From a checkpoint of a small transformer trained on Wikipedia.
Size: MLP 448 SwiGLU, vocabulary 1142, 4.45M parameters.
Architecture: RMSNorm before each block, normalized queries and keys, an embedding shortcut.
Each number is 128 + 24 x the weight over its row's rms, rounded and kept within 0 to 255. Layers, rows and columns count from 0. Numbers have three digits each. The size before them is the row's rms in percent of the matrix's.

# layer 6 MLP up, 448x160, rms 0.055, rows 240-269, columns 0-159
095:167151101144132126144139128117144087122094155137136098124128094137119137100170144122127105105128078162117147074140107121173107143113132141132115137129155121158108145131121118088133095069135098080122096133161147147173106153120151162130168111137121152117145134126158113140147104108089142135123126158141117154151132115146136074121092104124089151107113107136150115095124152069143065088174102116116136138098100139121164155185139150133130109130146159128115160167125138115112125104102144
097:162167155172149133154146114139088106079140131130125113142119176126145093138137156090163162114155124119151164162119132116156101134121146155148087110109142105156119110137089139159125134128116123146156138124131090138099103108123117145134172138222093140095160083109161140109143144129089124124117133110132112121115141164139128107142174110123134120128139126088145174139144118156114157134163099132116113149116073144114130117104087084118128134153146125080150152157139116146127099123088127
093:184183133110122164153149124093138143145163138139094143145150082141120187130081132131136124127095147106152080127133137126125110106106135064091077116155132115139094131176156144123132120113128134169160126159129126129125155165112153138144138117161157140163134132151117106132133129124176104069159104123164138134120114116118116132159109121150119136162125114112116162151184142124149130160152170124117108121127111128156142178118098165101113082129105138109099126137111122120101102127092127
091:119090137125118117135087171125126125139127120112167146112136151140089132117155109148154134166121101157144141117159125116092154107100149093124115133124104126105156130158157153132130081142105116128122085140122120154128127135146102142147154132126108142138158142119135143102159155142127107129159162127158164182116113131144129051138147181135119120125120137118115136157085166132183133125113131148117132151188133135079105137138147146100129149158072129119073185120127173132121136132163071
110:095155150110151123123125127108158142107162181124118126127151113142137111100114133067139100135151106128124107144151101137124095094107122085092152153091097123148074124155125129135077136124145124143183125136120103140130118131169108138106108088119149100123128110165160131154117124142126134091104142125164127128105149111119181169113130086121163147148144089116096161117100118138161098138095130117095099107086094157088175134135134077103141122134085136127151088139118108144148107133122158
095:144155107118117126121119154176107129123136132150077130106151105097146132083161061135118146147143155152124139105124137099147159106100152148104108147084146132146121134108169124156132128144138119099153135115132133127139122110136091097111128165144080093147136111118118097111103124116146146164157096138126092121132132163131164136132149142148153111124127167146096122075078096098110144144127163104123132119076095118123135127138148098157117166103126126181124115152136095097129101122103214
107:101100146189110148138128153146121137151112095146115147117086124124114140150105090107187111097128118127135111153101157113096115090152146164128109128198107120162120113160111086133140116140118139106101113118101130142129112130143128128157164150156117114146155124124088172116150119120145148099136115145129153144081125128113136116153075121167130125167123144108101147131111121099128102153110130089102120050150116096146135110144145125134163146063141128113129140136113158115151174074109122
101:101153152091151060107119081127110129125109140134105163143128199164092150125155102119139095129181131137132133122123150074155122118132174135153130114151145109086101148119114091103136128107143138156126140136167098099156159109176108174161117114132126143121108119112099123168143180173150139166127106099165144149140095118133148163108132125106148134124096144140112128084144090164125120104148108169117111141094116093123115116151120136123145086113133125148128140134131119105123145097113119
099:150156140128131129140125150154124137129154138144120148121130137081114146143118166138137170172177103118115104120129091160097131149154136138094139163132103120140111157151145154112142138136108130133192113110125152108108110132105147108111097157159160147139117137123119186136101206108116161145123107139163174125117155149100127159100137115128140130106097126191061120130133124114158128167110144141122122102120184127122135127126143118097099121146115118191157123145105106140185147099113123
097:131134097134121090127135147108150108127130121108113097137114139133135126124118112095149121108119143139120083141156124158133085146144098122153136142128134134137116113111145159151157149148113162122174160082122109145118135175109115141123173119153126130095117135081142096080133132098168134110113188102137151132137046151120139101148127157121127158194126164108096116092092152132109208120140146133152115134144143135128134095170149140118111119103149071179128126146135138108112144126144146
101:181120107113120129101146167135138090105165103127131143136136129147135114097121079097122154108101120130131160166114128101139110101132139121113096126153094131114099164135110099101153128127143130116149129130151117106122092136134169174129068143164117147121122167116148122157146150118091157124159093164124115158160134157081136117118092081110143088108127115137113137124128136126087117107072191114096168111099139130123142066099098104149171135121104131147149121102124144142144148090135146
092:123131140137157094095158119133145125141125148147143177143108113106137150102105126112132100146115169125131130116128145150123136153181153141151128126090163120144120131106149137150118158148149161098149178123084118117156103066098122136118125180131126175103146150089129108157158120082149152111128150156088123106115109102114109119108126169132140109140124123164117139117104188134121116143133108137089112067151150129126161119139133136159117134143077119124153102101186168160109157104140086
106:123130144134096154118103154114163153098159156104140127142089125116099139148120130139141166141131093148160139133121124121163091162106155159110162136104172101181111132138132128126080092124145135093114128135132085089092136130099137171108112164103141079146160080115176141114103123111099079141100134134120154129140093105133150090122117149135132169153114102086160150157145128088123118135158168124163092140155155113130137139078157124139132150114136105081143132149132137130152139162111120
097:144125148125161118110085156136134090095153153162149088156087130097104142104090115074140133113134118106144131138122179126142094125113124145141134107158134091108150117120142116122130137135144105131149120095118133155161164124117131113100117159141153148123096137120113112081139125157138137128177125110145112125143168130124132120112128130161140142118120161154120113112120131179132124087145098096122148137132137050140149137156106107067073141137089113159090127135145140138134116053129188
097:137111137123147122152114107153147107123129109098138074117125130104133137133088120169131196136089083077133115089124118132112137106140151103147079082161143153167124145161133138142133110141136109114132123113115143155152108163156111116118130143152108138130104106142172135155094163120085126110078089142147167143122152159093125096165141133109152109164074145198122118131139094141147123161132084122123152093127156147137133119145118146125155130131148100097148141079128124099137148136102145
099:071123169098161140121121127139128156138124119168156130099124114154166080110104168156115131157100094157106120134135151115127106132163139100135147104115110108136120139132120168101185102082098121142100110109151133136080119087161141159122118114127113093116090155135124129104113166133118110088140119106128075127125141130182080116117121113117103105116137134113112118137136121154163146099129087131145120121138098104149134110182110087151131143144113106142135115159186154154109134073106151
098:110099117178113169122127112116128142134103115134124137106110153077146123157104123120090114152165097175143133158166110146136121140134123143146114157120170130103115148153191143073133149110091136136136104116166139123138095115150127131109104157119146112092132128165133108125110111131103111149136117131140114177154162155118129148191133166129134107103150121118127187114085144119111127107084123166106110150132111121131188105123145137149120127152087144075121142136121092159104181152116137
108:177123107120121103109142128104108126112119108116116142121103077173145080143096150111117134113162118135132097141082108126150152122159154093090137109114159073112110082133070135098154136128100110179169126102116117150145148154148143116134139175143128171134136113095169108146131129105100123125128094123134151094137113146123119120140092137117107111132140118132149129149122158133119183116093105123142118098187132127148128117120127162115112166154154146108126185148158166114071116111107145
100:174152080134127137107133160141132138137135141129102161163149120081082137122104121128163180111088127118164153087175158154107123090103100119130133149111140158158136152123107186083158094087165144161151101116139164149097145105139144105166127128155131128143148139135105110149112166155168162160129111104119101128116132132128136139121140121181159112128132132150093146099107139119130140128103105147097135131144100134105102094104140081108120125106186157119100122133119108160112113115139111
109:142115136134120126137091143108125148080107112115113114106080124165111129142131099107112076160148127133151120184130119113137154097109124184157083085140089109089166111132149165157103124103138105127146111098115128140114101131138135125132138142140131107136087121121128111138121142101143159132097141151107113133152130089141130109138142139164141134100195126109159131126114157099170158098186117162134117139133129158167139136156161103121126139133126133103170155112131153057126073095103126
109:179132174121157112101128125143142123140127096171160136147158117088117103129123135087136139121125132133122166125129105097117153124180171111136135150164142149150106148106134131159158114099071095055111128212139141126162125080160141111160118115103135170127171160125130143130125114138131167121116139095164132125144117150149147135125131136140168138167171095157109147118100098126123142135146118108102101111144090131123101100111147132113094112104105160134133132167135119118117122112092146
104:164118120146112119111155115142144155133140115172177173145168094109158145123153155135138171092156155137133106058134108160125143114142134168081127142161103149125101132129159112137102116082102099127125157133180109148134146144148159121115108104143110153089117159120131130128163145138151171080130140117125125118095140135136100172139129113090175118126122123121137134111180102134161139155142158123092127105072143110128121123192176158140138142129116148138118124146126085120141142123126136
102:122092160121158128134137112124123132139142100129097100108111159168161087122125108143104145156123048128121145100100090141088151128095131124138135126145096129183175137171130140118168098125117156128119114103139090106129137157119139102154089132135146118095103118086146128106106130120177119145089170120109135125152129054140125170155123111106122162087152162157144118093123119108097150121098136096158135125100116126135130147146120103132108121101112137121146138100127132178183140135147139
083:140138131105096117150113133117132122098130082151162142120129151117150111123129109106175179106106092156174150113101138195127129134166097099131149091122125130190128143173142116134129140125139101155092127145131101109161130182098092076140128149118092126135136200125117112106132114168149135115107134142099099107113132136141127136117118103153131115139126120160167104116125084096117157093130106136161139138137092192120119156154131119131118122164091151130106103123129144098139130114090149
100:114127104129142076131120137110144114167157145088147129135092120217111118131137162097132121169117149105128146119109131063149117086122134169150162115093111104146141116094149113147148135125119158100103102128091100146150107133162136145122114123084096107123126136123137098142144138137171127128103154138133162154147144146126120143174111131178124196135082119129104116153144120121132127160145166148163164120140150164158099140142146132132166108177133138154141135126154142120109118088123142
095:103167113116085158135133114128099136119119130140140123080141128114132091146194092159131131107165107143130112128118119152135124129121145142171133144138156099108118105152094123143123156107129151104110154130159182147117122105091147154093135094161135140156187094124134136139142136179111111162102145082157131109164118113105119171124152154085113114118144134125131164121094158094143145079170126123154113093135109130184144095141168157158110133140115126120156143099151129143141096103139092
108:189120131104161131124151111167121121143115117102118117089117165146108117144103154108117101172147185131153099137167128111138165088084160149126121164132131115093113096119132146088141166119075151110131121122107135140132145142163123150120147109129150159118098136146128110116136150115126120121153161088125186115134129145146128129171160144112143110125103134118132112076146156096100178133117174124165089133157160141163162104123160125116115088110142098144114101167137144127124110116074137
105:121125156138101114124140171112117117171107142137140151137111110106098108171109129094112111173080140120119165113150187149097139140111093157130132107139120150140148121136111111120104101129132058153105103124133065123116152161160149119142150129149117132102129117110136077145134100148119118131104124122091119149135138143106122097169115174117074123152105063115105146105111113098181114131151103105162138109097128136112103114124108148125153116161133157141123130155140198108123097126131145
096:113141159149090143105129184106142144152071105113149170147111140122149100091110101080164126100126092078171084128177125125130135146093132127053120162136168151086148142118087106086132136110119151139153102129126117147145125088127142116148098188116136119121126145118127126119148147139117149127126133128117132132114121107135088136115115176154148108125113155086128098134162145137091139138127153121116156141143148172099123133116112117111105106087157103127115139117163109084107160120138128
102:131154092138129140138131117120125148101144176125101150132118108156156151142143136114105132127091127129154117140134134168131100133120141182146066132111154093157139140146158157129083149142109149097116120135154125121125103148092136180141103127135133147166142163166171077171135119151088143140166112125165136098096140100135176133138138136131116116104120174169097109127113098153120146101180164146130089137103124130174137137125120082129114139076083117136153145155136115145128143102143168
# layer 6 MLP down (transposed), 448x160, rms 0.0557, rows 240-268, columns 0-159
097:161085112164117159109110117124142116110121099109148139122119114147171151121166094105115109130114118096115148115129141146149146156132151120143116200161152108098109112149152088106123082113114114128122112096159154150129118123111104099136080148108141148131130124134132121168173111145094163159085084153122168117140108163181160112108146163154115119118159108155130135116090126142168143091111122116112127118101164116136166117180146103130107137136129098137126140116111093092068131155133151
100:146173154148125145134142165136116141136129112151120144143107105140121145122123127101143114144135118139138151167129122175186132206174149089116121124098097112158114129149109137161122107121128134138168114129174110147145156125119118116149147109163075179133113117140147163101161135146109092133131156080130175148150141091155103158133168109106123157135177153131148162146182137123160128126129118165131151169116115133114164165132104141116123139102107124110159128154122088145113148107162147
097:170108126119124132138135118119154160138144126104130122133107148087097094134140109118112170114091155115132102083125138114156108134128168116174139111178133102170102125139121128136133115139138127158134172158157095088093139132151127171096143150076170153174154105120122125131116135082124138122094116111129135149099142113125127124104131117184154139085084154103111131103142139155114150122118125121099053112108126110150077137138147125156137086106123128184128137161100155152142111135116164
094:124118057122149109104114111100120105102151109134134117106112154102142157128136122137161084156089112089129138114136121115128148122184165140156135124130124148126158116166128156129138110109098139105160169139134117108095173141167129187127138103136110109143145124087142152118106136103102139139155156107166120102136107111130109046116130090161118141135140113157106154112099178137126138136099130160130124120107108094103176098114096140142106124117168127138162133130151164084146111161095130
105:189110133143115132196167120124135139117149161079143128142142116087119138107106145102110151134098119136114137141104079137125158126142096105117088098101101131145094127162107110150128119069144158162138147162129135147109149099146150156127164143130128130132133113121145158127124132149144199140133140103149119103074135182092143137116154127135123111077163129160111130132108150140131122116116117176107153088073132143095156122117110104130140148169126173117152109135141109131138123164124152
101:126084121162145128134144122160131144081143125116131120128105159170112134113155113177133124147113126098139151148060093139148156145109134145110105136145125140135074149150170099097146096115138100140170088099137137087149105098157116123131120106145178139168168119128150109146129113172106118192163098133133112126134100193152152106081159114159144130147143145136141121118142101166138147157151113102133123143153113098153121145160149146130137127154138130154139124155129126092107114144086148
103:149133146128107111122116152149134152135107113138113114072122115123171130149090111111128128125136121131116143138106089117130091162172130103088137124182105126140147127138143175135130115161119101125129088146111093130152115081118123087178127169149089099143125107137137138109139166104137137162129132134114107120160104102142149111162122154112065096148163138133089115142128128152131103087131169119086122090166104094125093133124139121135158114069093132100141134168099184108102129123109151
100:120132131141114073133100136136129115142111173153131142124110147110060141128153097180104087139082123122121105090103108101123136124118150148094120108140160158162113081145118110137073164134092131128117141133166106120113140133135097156096139148115129109151116141150088086095128105140145118105147112145078154165142154131146153113132168122137120146118133131181159128103106089164131132116134130157128092113121162146109148184134105138129134113129123077107163153111111125077177135125104120
100:096106132117104109075130086110169127095100121149089108157105133174157080102104103158128118102118121154126127093137134154151134114141098104092131179108146145118130158087125112137096143135093139129125115183145086096135131150087154124128129129153091124134145100136141102114135146108094154105130188130138129093124117130138095106126106153164126156136176139100149114115140096158144146093108148128153129123111147088144124076164134130109094150139130153119107114102115133150091130170172118
094:130118104144119111133173124128148128139129115104144144121128118155097140161108131174152137143140117132174160144117135103083134179160147112061167158140128102081103110137163159077127106114133143156139151132155138085171100099202171133158114139137081137151140103114142151117136133097113146170096137129150093168147175130097104130150149151112124112133137122127130126120126110141125165156105159142122114103129111119132185099170140145123113096140113113113152105153157123120110126132102106
105:124125154112067143126113162165158131158082113111112145147117158102129132091172122122100100123126166135113154118148100153119095158146109152140166168105148116096148084089134128139129116110096122127111136115130112176131130113170117132141188118161121108131137125094109120123150122158134104116143167084110135141092106112143100129152145149156173126190126097127115131135151081137125131140107084113124123104150102117121104142159124125099165139131181136137110163181143160156166140133122105
094:134103149163183152110088152155144166125116115149143141157121115144098107147100097141127094135143134125141147139161137123133129110128162145131131091110126100116206152115147131102077160101121135084084134077105168099118139144142154143118151169122114131121145160099143091133137089109135136082129152155093168087136116127099122131134148099129120123090125106134132070139134153117127144155125111123077126153135164160124111112127134149153129095117161133118153147144193154138129117144135091
103:109098139073134145124118165140111116105170136160107126137158128166116128139111136123127126070150123103113127079183142101119151121164124090107143166132102102107157146139116128126084093115128160081176112149140129148138128123115130099124108165149054148124146141129099111128128152171168112174108136140158111126126124153136149132064119108119095098097076122125137153138167084157100129162151135078134142122151159138121116137115109125130123105141110118136156151112121136156104150136104133
099:139140109069134152079100097124141108143117146111157086129134149141071143079120124120145083131159144094177137112139151134107100129097136137122139167090149125117192169141154099157117150131118113114142127129132121119111121120160183128102096130126171162104103122098099163096138106101163126162128118111151116119135098126151124133106131172102109150117140154129120113116118118125128067083149103122169123164132146092143157161080124121114113153122114117121160116157157136134154143120104108
097:152103107146154100115120154101123144130158120131139152157094134104157130079137124143068127110116112157147100164119107120127140144097116130147106091171104147150136156143110136124172121103151157115132128123153123165143160129113142126117117088125166132128106098098169130128121093134120183082120088121118142133084104098103088118152148177135163139109129121133156115152100147112167106135157083084120156132118172154138150133159107095081111147160126126106100143124180112126079146140127124
096:127132087124148141126151119124139139106115121110113115153173138119156168135115137128099151092133120084165084118146131137119097137116113138119100168153148098057111111158143106166154166100136155137141115121110158147164124144104086129114097144100162108076149123148149124132121083139154109158119140101140181123127136131113146150121155089168136153128070134139127147169109153100107131135127101116182142124144144146085135091126104126084119132144111131153138144136085124095104135186143108
096:125117123134142151103135158134157143118112112116133125148089141129070159161091145094130105145110142128122156090124135090131184135159140136113099122058140148129070096109098123157140105103118136141094153149157131116122153103129091129136116098091097132135152096115111123141120091133167142157119174095135112159105151147108128072104149123144121130111122125153143121165175090147126093113137150142147101128171105111128091132107084102132167172146144117141136169120109122086092127132140120
100:144147104120115157127111132121104127157132163122122074119143095161165062134118132141101109130149105121167110130108109134120129097133172094101177105118121138128120132117136126102096100134114134128121149095129094140119115106109139136167122125085151125125119098128162147077140155154127133103108156173151141143121152098148137134157114109156114079103103153111170180136144141092125079170153160138127132119148118160128152096126082151113124117106134142126130100124129166122170214105129127
101:148127127153138135124131136140149184116154095140103143160132113090134143128115133123112092109143098096096082120148128137150126123095136104135157168107129130111135112120183138125143151172073151139141107134119169092170168100128106118131103139112102108135097137153129137134133116109133145104106190131117144101145144129116139083132161122213135140163140134136097106121142137162167126115098173158145145129133124096110145142084086152106123116113122133170096124089096121133105091082145141
099:117110079105149126145132110147136171135121109146144108121145124114080151123128133130125116132149141145175069106156159138141101164138096124119143151111187153158112142088145084138122186152115138057102105173123156104134136102127072159127149119119134176120111125116114149095169129160143116100170120114134130148101099140142130123113112125105107158132149152139126124102139120155157095167072125136092124144139144091136142104161138155146132148106132113148127073144104125150107111109124117
110:159145138137192111109142146095180155107117126167146141125118071110131129125173151142114092144100145102143149126134139097117101128167108103163127141164156104152142117153124082128130119135140133086101120170154117119148106116165137105150119123130119149143172156126167115086137116126149131148105078114140127095157134148129152141132099100134124139155186140150160159120123095112108144106125131151117157134171137142086126153151123119074119116095106194143161108139106136086115151125122128
102:140092116116121167115105137152099140093124119177113119108139099095116186112112116158132130154155142180118112088118122102145104125125085162137140143136122145118172129140190136149142115127115117163128128106143121163132141130131093115157110141178148126132082139129145120113109136130167126145154169145114150141088159106150161160120152108093129115089151117122141080097107087106106142149156102171156125098134154174147104145141173107145104121144093125115119104128180109107102142158099142
101:145128159079083130174077129112124111126140128150135143120151156125146157104107140115126126117115146104161171142163126135129133147103175130125111148139126078115129112125202166119103148126164145118143070132129144161131136126115156168112108074105186128164144131109142153132082136153146135098111086111086127132152148145106125141110117141130162138158198113116157158132139158118111121140164162122135140117117167107110142114116111116136147134125152096102144112078157147134118115149157126
092:110123099118128138132148106117186161125126072131149136104096091086130125117101144138150138125139158147134141095116139127132115158106177173118109139143147136113114132088116103138127128124145116102094137139150129146119137123138116123130161117149117152148167137131191152169162124134117158079115091114139139154107149134186147167139146156177081141132117126160107089146106079166169117165119127141132119149119131148120155110158119128143128155160083112100146084126121183095121142101095110
097:148143182124111135133144110115147154134106097180142136066137115175115127110121112139127119137146112118095130100128121084156117130108118097152127139121144151176149149107070138117087133130150138073043130136121137150133137136147123093156096078164150144128175141127110124090129134089146139100130151145119159118107116140115115122133120115135117121177104079165150110140163133128104176149092109105154124129119118153136118141121141117111124146078102112151091105098115165103105130127119148
101:159109113092121150118111134153111131115139141130116140140168136081107114126152143126128126142110108115075129168135088184123136112180100147171157138115115102078137156159183128165107185122107131155080104112088148130126137168141134089114140168158098150133134131139141146112145155102160131148135116125152091112141139143105119128114099152164146125142114141131093081159096136091150096136121127107160174108143127143139146098140151117130137065109103145129095145118104138141170106137136129
110:135150132132125115133114123140098150135141130130127116126165145116080114114198129100099135133170138138111105143140144107088139157164143161119157168125128141127135154172148103100121162143108128137141097119155164145134105141127115109163106128081108176102162101122130166169147130123120153128165094142146132136189155090140144176142109127100092104124130132138158104143117101122132146073122101119125121127126121109103093134140124130135140164155160097116109084119153154098100167117057097
099:106128072122194118128097118140176136196141123121117120114131123105109151125079126163118132188156141109130112123163134106120126164118132106106140143141094101131132101164128096132113138119115111135123148160096116162118132148124112096109104110152151105116127165139086119148164131124134119089131142145117133128126128132126144118158117162176127153206100131134146160119121115096130114128120149107169111142128104163106131117099177141105090090166139145054145098145152126121141124122121158
103:070092113173150120125130173167088118138139141166135130149124082114121094116096103098143132106113148142124144115147099129105176106127083132109107133121172132120120148123098151109090142113136098109118159121143145174145141126128142152173109163122062165153158143158140142115119127129062163130136153116099113119128102103131164127148124092170157139174125115087097132127123084118124133175163116123119124102142142141115166106124128117121110129082129115166115097095126117153112121115140127
# layer 6 MLP gate, 448x160, rms 0.0564, rows 241-269, columns 0-159
096:136091093140137144097168112113107131123113105128108115157094087154115104122138132126128124148154130092124182120169102109116141136114105157095129131135139103083140126107144115113140113142162138157153102126137113168147092125132118123100174148069121137125144140156103136131150103164155139100147134086121132165092121171125117121117147161081165082176120111152147117107116158139153162115127154160146119114109152171149106106095125160178128104118133114198115110103103124126154112094137153
097:108135155159101134133128175090142145106090127149143143162101112129144158168129141106099150120147129081164148132116149122166143139138140139125080166196116112128074113125155119137168097112102113107136122132130116164122160099143166129128118130106139127162152114144138137113153106104098128115175093130130123154135133119092119153138117067144150111091120157110146146153158140147140152121122123157085104128134140117124143118140135166126185081140095161091126136132102096179116107143172161
095:113147116117091125104147117124131128140135123137150127110113123173077152134154101118092118138146124118112135149154105105110112116107097095123162165120169125152098128148103152110121147172093163098124130122146124133135140168179115149177164130165123128142120128131122088148133126108126163139159097153093111111092164100123090105124082131158151108095129142124149128105120130066103162100148099099152113165098090116133099130145103168115103110122126098133131099163166158091132150137178162
104:127103142154137146102123126142169157121153140123095172118167136135184118125138139155112140151137138077087142124159093120097143130115144087094134144103084144137151140145089114141117135122133154126072122125142168146095163108146172122122110127119122094120129143128110138141177127126118107093089117147138160091152128127135114119077131136172161136110174171158175125118159128151126120112160121146106092106156159122090110112101101139094099120150129154178113138113163153114109141130108170
096:106121120110144132127140134135139153134136100166118132125109117139132118126123146133146152145158125090127115134155133128124163106145125114149140068201136131166159068136151095100138140087116145164097078104128137120135105142134109120128156114075158158134079112107100165132161125153103115106158115144094151131136105131116099156130147129145115188109113110139133171132164127115158153129067096131115066128141118138132104141181122106098123087133073158106111132109129153155133149134130107
109:157095141137142089142164155124114115133131142143145188120144154133095128146187121139104117092156145082130159119159176154105117133132108164123133159115144130119112156140145087130162160121134139165116100132154122139132152107132060115130150132133100125104137108093122112126085116169108098074144114141156188143073146157109121111126131157142171132112140151150141126126125118125139146123115118108150147106141135154174151129105072085176133103160115143150119122122143090158143121107127149
104:116136106117144122158104145155085143103125084141091130145100134073151129092139112154105142140163115112094142129101134150163166142147111142080150138113135177092079162138146136098088130145122129144111088101128169114087160112093138177143090141154115073111128125142149164120138129130134112100151117120138153105154118101072165110126104129161125121111142122146159110122123139155129122124132120179090094131094138130144132140125139120144155100137117101110131109138163119106143137049132129
100:112116132138102142131102122147103157161123112159168160089107161137120126146118172136158189099118149106094114116125090135112119120134115112119160089170094111136118127128169160137194112131158120113116137129131151119103123101091119127150118095125118103149113131097136101134141148090169146113077125135122119118131117132102138139138054165103125144079099128159145115149133178135104095122152118155141129100096151142116139179138106163105108077141109123108121148103159148125136107087126097
096:147087105073096119172111122146117125123137113107115180136139175162142131151111118150152186127141116096143151134157118153115169128118145124132141100070118118097116093105155165108163087141136123139141126115145142081125080114146133107144094140118141132094087112120133140095148117090119155125135128118166125144171150130094118176136104103149093126100130171107135114142186106145119144133100138145124114120136156099137159170152118158118115126139131106103124166098164128155140079111121100
099:144152121154126103117160129116100118117130106179112099137115160110165116176097126108117173141108110130132104112081144098164147089100127140152101126118170094170150134133131104120100104128146115151105147104111148088098111133123143086131114109122120141125139102111124110130091102092131117114102155094141126172145129135196123111135157112088106139076162130135110141182104096130136127134134119160141142116118143126153113114143099145103119131161104111099113147068132124144154084084136070
093:171139107126075133101108109105118074097158130129139103104099151135113125151146131118114151161102112136122179127128104120165094144098146117159083154157078107109151093167142127094119127119130083145108106091133112133101114141135123132150135125126140111132166111108095152118166153189177133136115123121166108108125143144129079120105107088170114104156091143158145104125168090131161141123115146134130143078105146092153116138126127137106117131159143153147110120110111097119128148136115184
104:156117110108111140147128153144120088098151105130097103149120099148119123126125121151165147121153146193134106084131122170102098150146090124109116116096123142127127145138146129113110087144140142073129100123110104071126163135120122141116119102115152136166161122133141116136082199133089114122161095178141102122127103118190110132153105131122141135113103133099180158121137127143159136142140123109162142145114151169120148094105145080147140089142127129154180145137131114124167153153116117
099:093113128134088099159090145152097122133109136164142103115134151161125113161133088169126126141131112123097109163141118113152142119141129106136158102164105133121129107143117121119113114124140150132134107137129182110150069083100171173115171120130141123142131095129121080123126104147082129131114173181126095115120143136140134187112107126159164123141095120145126102081135103147095146131091096160099106147104128098156090132161115148126137131140126102168165159137086111138114152175112138
098:136141128135135159161152130123133137090157140065135103134105162129114109117178143118173134137105126096133160134121115165083145107124159092131121127116128172138128141137108106114079102142134116161191128105166134120115142133152164112155130134116163106151139091165130136133127140118164143120153097149146141121141090149126167125135134068126071132147143107128139097131161092130125156140104140130095103126152110111150098178104129105138137149161076143131164107137122117174164082097129109
092:120106186116141119127114084102179178117165159132133132136139162101134099113127184133109124159146107093152111147080165159141137078118141136147154120130099107129160126144138110134112095121157145116122100134138097096135161123123118126114119135158104118110136124107152109103128116122115128085137142135116143122159136132114127075105164169112078141096180130090094102119121116106183126130169174135101151113152123100109167095126149116136128144133125115139146137120095177108167094102158121
097:155125073154144133112121105125142111137111112099150134128081124100130138085154188134131105154109179137181110131165159108113127140105109091127081111164135126093144143109133151108115137151168112135096116125149131072111109118141123113171097137118102090130145139107077157150114148124137166129164103108171128155137152140155133156126135125112141129143153141140128108142103141132110117120091150139098086116151156100124128139107137175139153148110151134130095168108157099123084120115197138
102:113147143118124129125086123147117123154122171122149141137129158101112116123127124127107120172105057117108153128104114161079138102093103118100141147114142137125118135133176139086160109144065115120149123090100145170144120109089142096080117120121138168154113115136173153114190117112074145126130143126134164122140131088068112150162103088130145139116134173160134123125125147135127110142143137104168109136134130130139137142114183133145114112164112097103106161105109140131134159131163154
102:093107122140117140161126139117148122141095135123110127159142104135120116129163118167146143116131135099137160108130100158118114132096064116153173109128121117164178148101131143129120120141165144117115140102056141138135125132126136127122122120147152143112107142120111100119110133135133159115121151138123134160036145127122129120088110155160165164138119138131151086091125118135147102125108084119138146130081163154155153120152181128096094177080115121154105178139175130112097154148116118
105:112115066149109131106098124093131124088131102094113150129125163095126152143114127124099139109142163119141109118166094127087113120105124091122098152151134125113185145123097150111134134124120154145150125088090123143123145106116094133129139141164145167117145125134125146114126149110145135134138109128122104115163160097118172088101083118157105107116101119123090115143152111122122107117164104134127115087104135197110104113086158107124156156124168118146084128081153095133174138085181115
107:142134134152129153120108108116149162123112116169122143126174117129120090151143163151136147137106108093090137150164072115131137147095117101155121092174155117138154139108139128104102105113122113166104103140159100115114162112136147167118089085137161092116142140113150127145116104128171122156113078104093119123121151134122143108082179139146159113112101123134119105117105126124111148131151091089114155118105130152128136111089148139157146111080138179147099123110143180119138091068117105
101:107060135117161142126115134116131111156107173097072107132107102135125096133150132119156121172109125182128111156149134164126101163104138097118139108115125112160117169111156094109157132119111131108101107113153104124113111134084114132115136141132115113154181112203121134133133070156115105147119108118112129149162130150171116147099155141120110136126112103143085110125126161146129113083135146147186164132112098153123098102126133110124083117158143125131133124088153151154140130085151131
106:122125134157120122133106121152108139168155120094158107123106152148128134138138117134133094104104179143182115161125090161158153140104158106104116129103117105121090157172182126147149135151105079084153114167141146109146156125118175107158114125170106140123130131191117137124120129175167108116099149130139150111097161111157168156121119092121124100142133163126120158134118113122096138128164115133119110127105130109118158134108162104126167097133147139063134133091164116169115147155125123
091:130148093139143129102136099121142135125102165098101123159146074131107144110154120143103105126156142121105113140119105132143175111105182168106161144117139116119142168116148074127142138116163109102109110159140112132114138113175145149121138131152197151093136101119146158115185141127096130113164121154154134141143102147125101123090159120147144169105102111163055152129136150186124114154137135096107135131126142102156126084133159139127114148097075106140134137130115102159141112119137122
093:114118154137120162101115119115112151129118133151135140111135110113135092172119131128118139101172142126118095169087110145149115143128147096139111141159117116122165116157137146085121112139117095147177158125164171150094084082112108136129117098171143143129091155108156104139124147081105116107106097128125108134119129097132139103153106126076120089158102132135125175067170136155109107129114140128119070147112121060137135131138134106112140131144114084132124103139153100175144162153098137
095:119129120096120184139154085130115120146125164179123120106118119104095115130176136149124137098142125111131101137130107149106103136117122158158156122153095117114121186135118134146126163102091143072100115123159147152151105122134166098080158117166107145177099082107170133161149152141124090163166132122100129132161159094140105173118145138081142112104131113134122124120120133099147082091160149120121110125125122153140145097150147138134141123122123113117134145135134083155139086130119186
110:138094160141139158118140122127110167160149150117129123120114177153132104125163148156104131137119113101132092127130116121095137152129137210102151184122126117162082140175158120143121162115112121169186137128131121106137114162167104138151082098109093120118130139069112156127131120127138161110147123130134182139148141087099133128168122104102118128128130099095123150135140150116105160107132147098125088108074140078118140132144135130132092101084121123148121126125152127113132118121083095
099:131131129132158114104120146113127165140150110094086111151136150131162158129152107096165130119172116134121145128163123148122116083086124102110122121122138118115112122095166179088112147112108148136115162104110130139161145100143105118123209155142110106122093158156127118143144102088121118111111126131139175135138145100143123155075120146143141082142165147111103129152131136172093107142134128162103097091136148088123072155121117173131126159147109160104092139118135097086132138099100133
102:098115098114162119123143164198113149096144112162145129134092111185122159120097127091168164119133124106153136127133133135140173096113113115142140156118170142121173145110082127142164143127136140129107152119091113123138167106113156093154104164118095143130119149143113149072142154127092121143132123148144117106107095121129140127133106132159140127166084158110112127140177076116105138163108126130112165130084134120154144158156115132116096110128181091130129115124138105130123143107185147
101:080149132150126109120147141141120127113138133129131115126122116093084124154163147143126101113163105124118111163113100109159140130119146112135133136159157067173097106142162137089122119129126134128118148176131144130132148116124121103171173152148097143117127117136117195138127127136157157122162139121134185175116120143128109137086138181081146159123161119085147115109114122082150117109119159079120151095143126162092138111106121126109098086102134114150184148125140119103145117104141179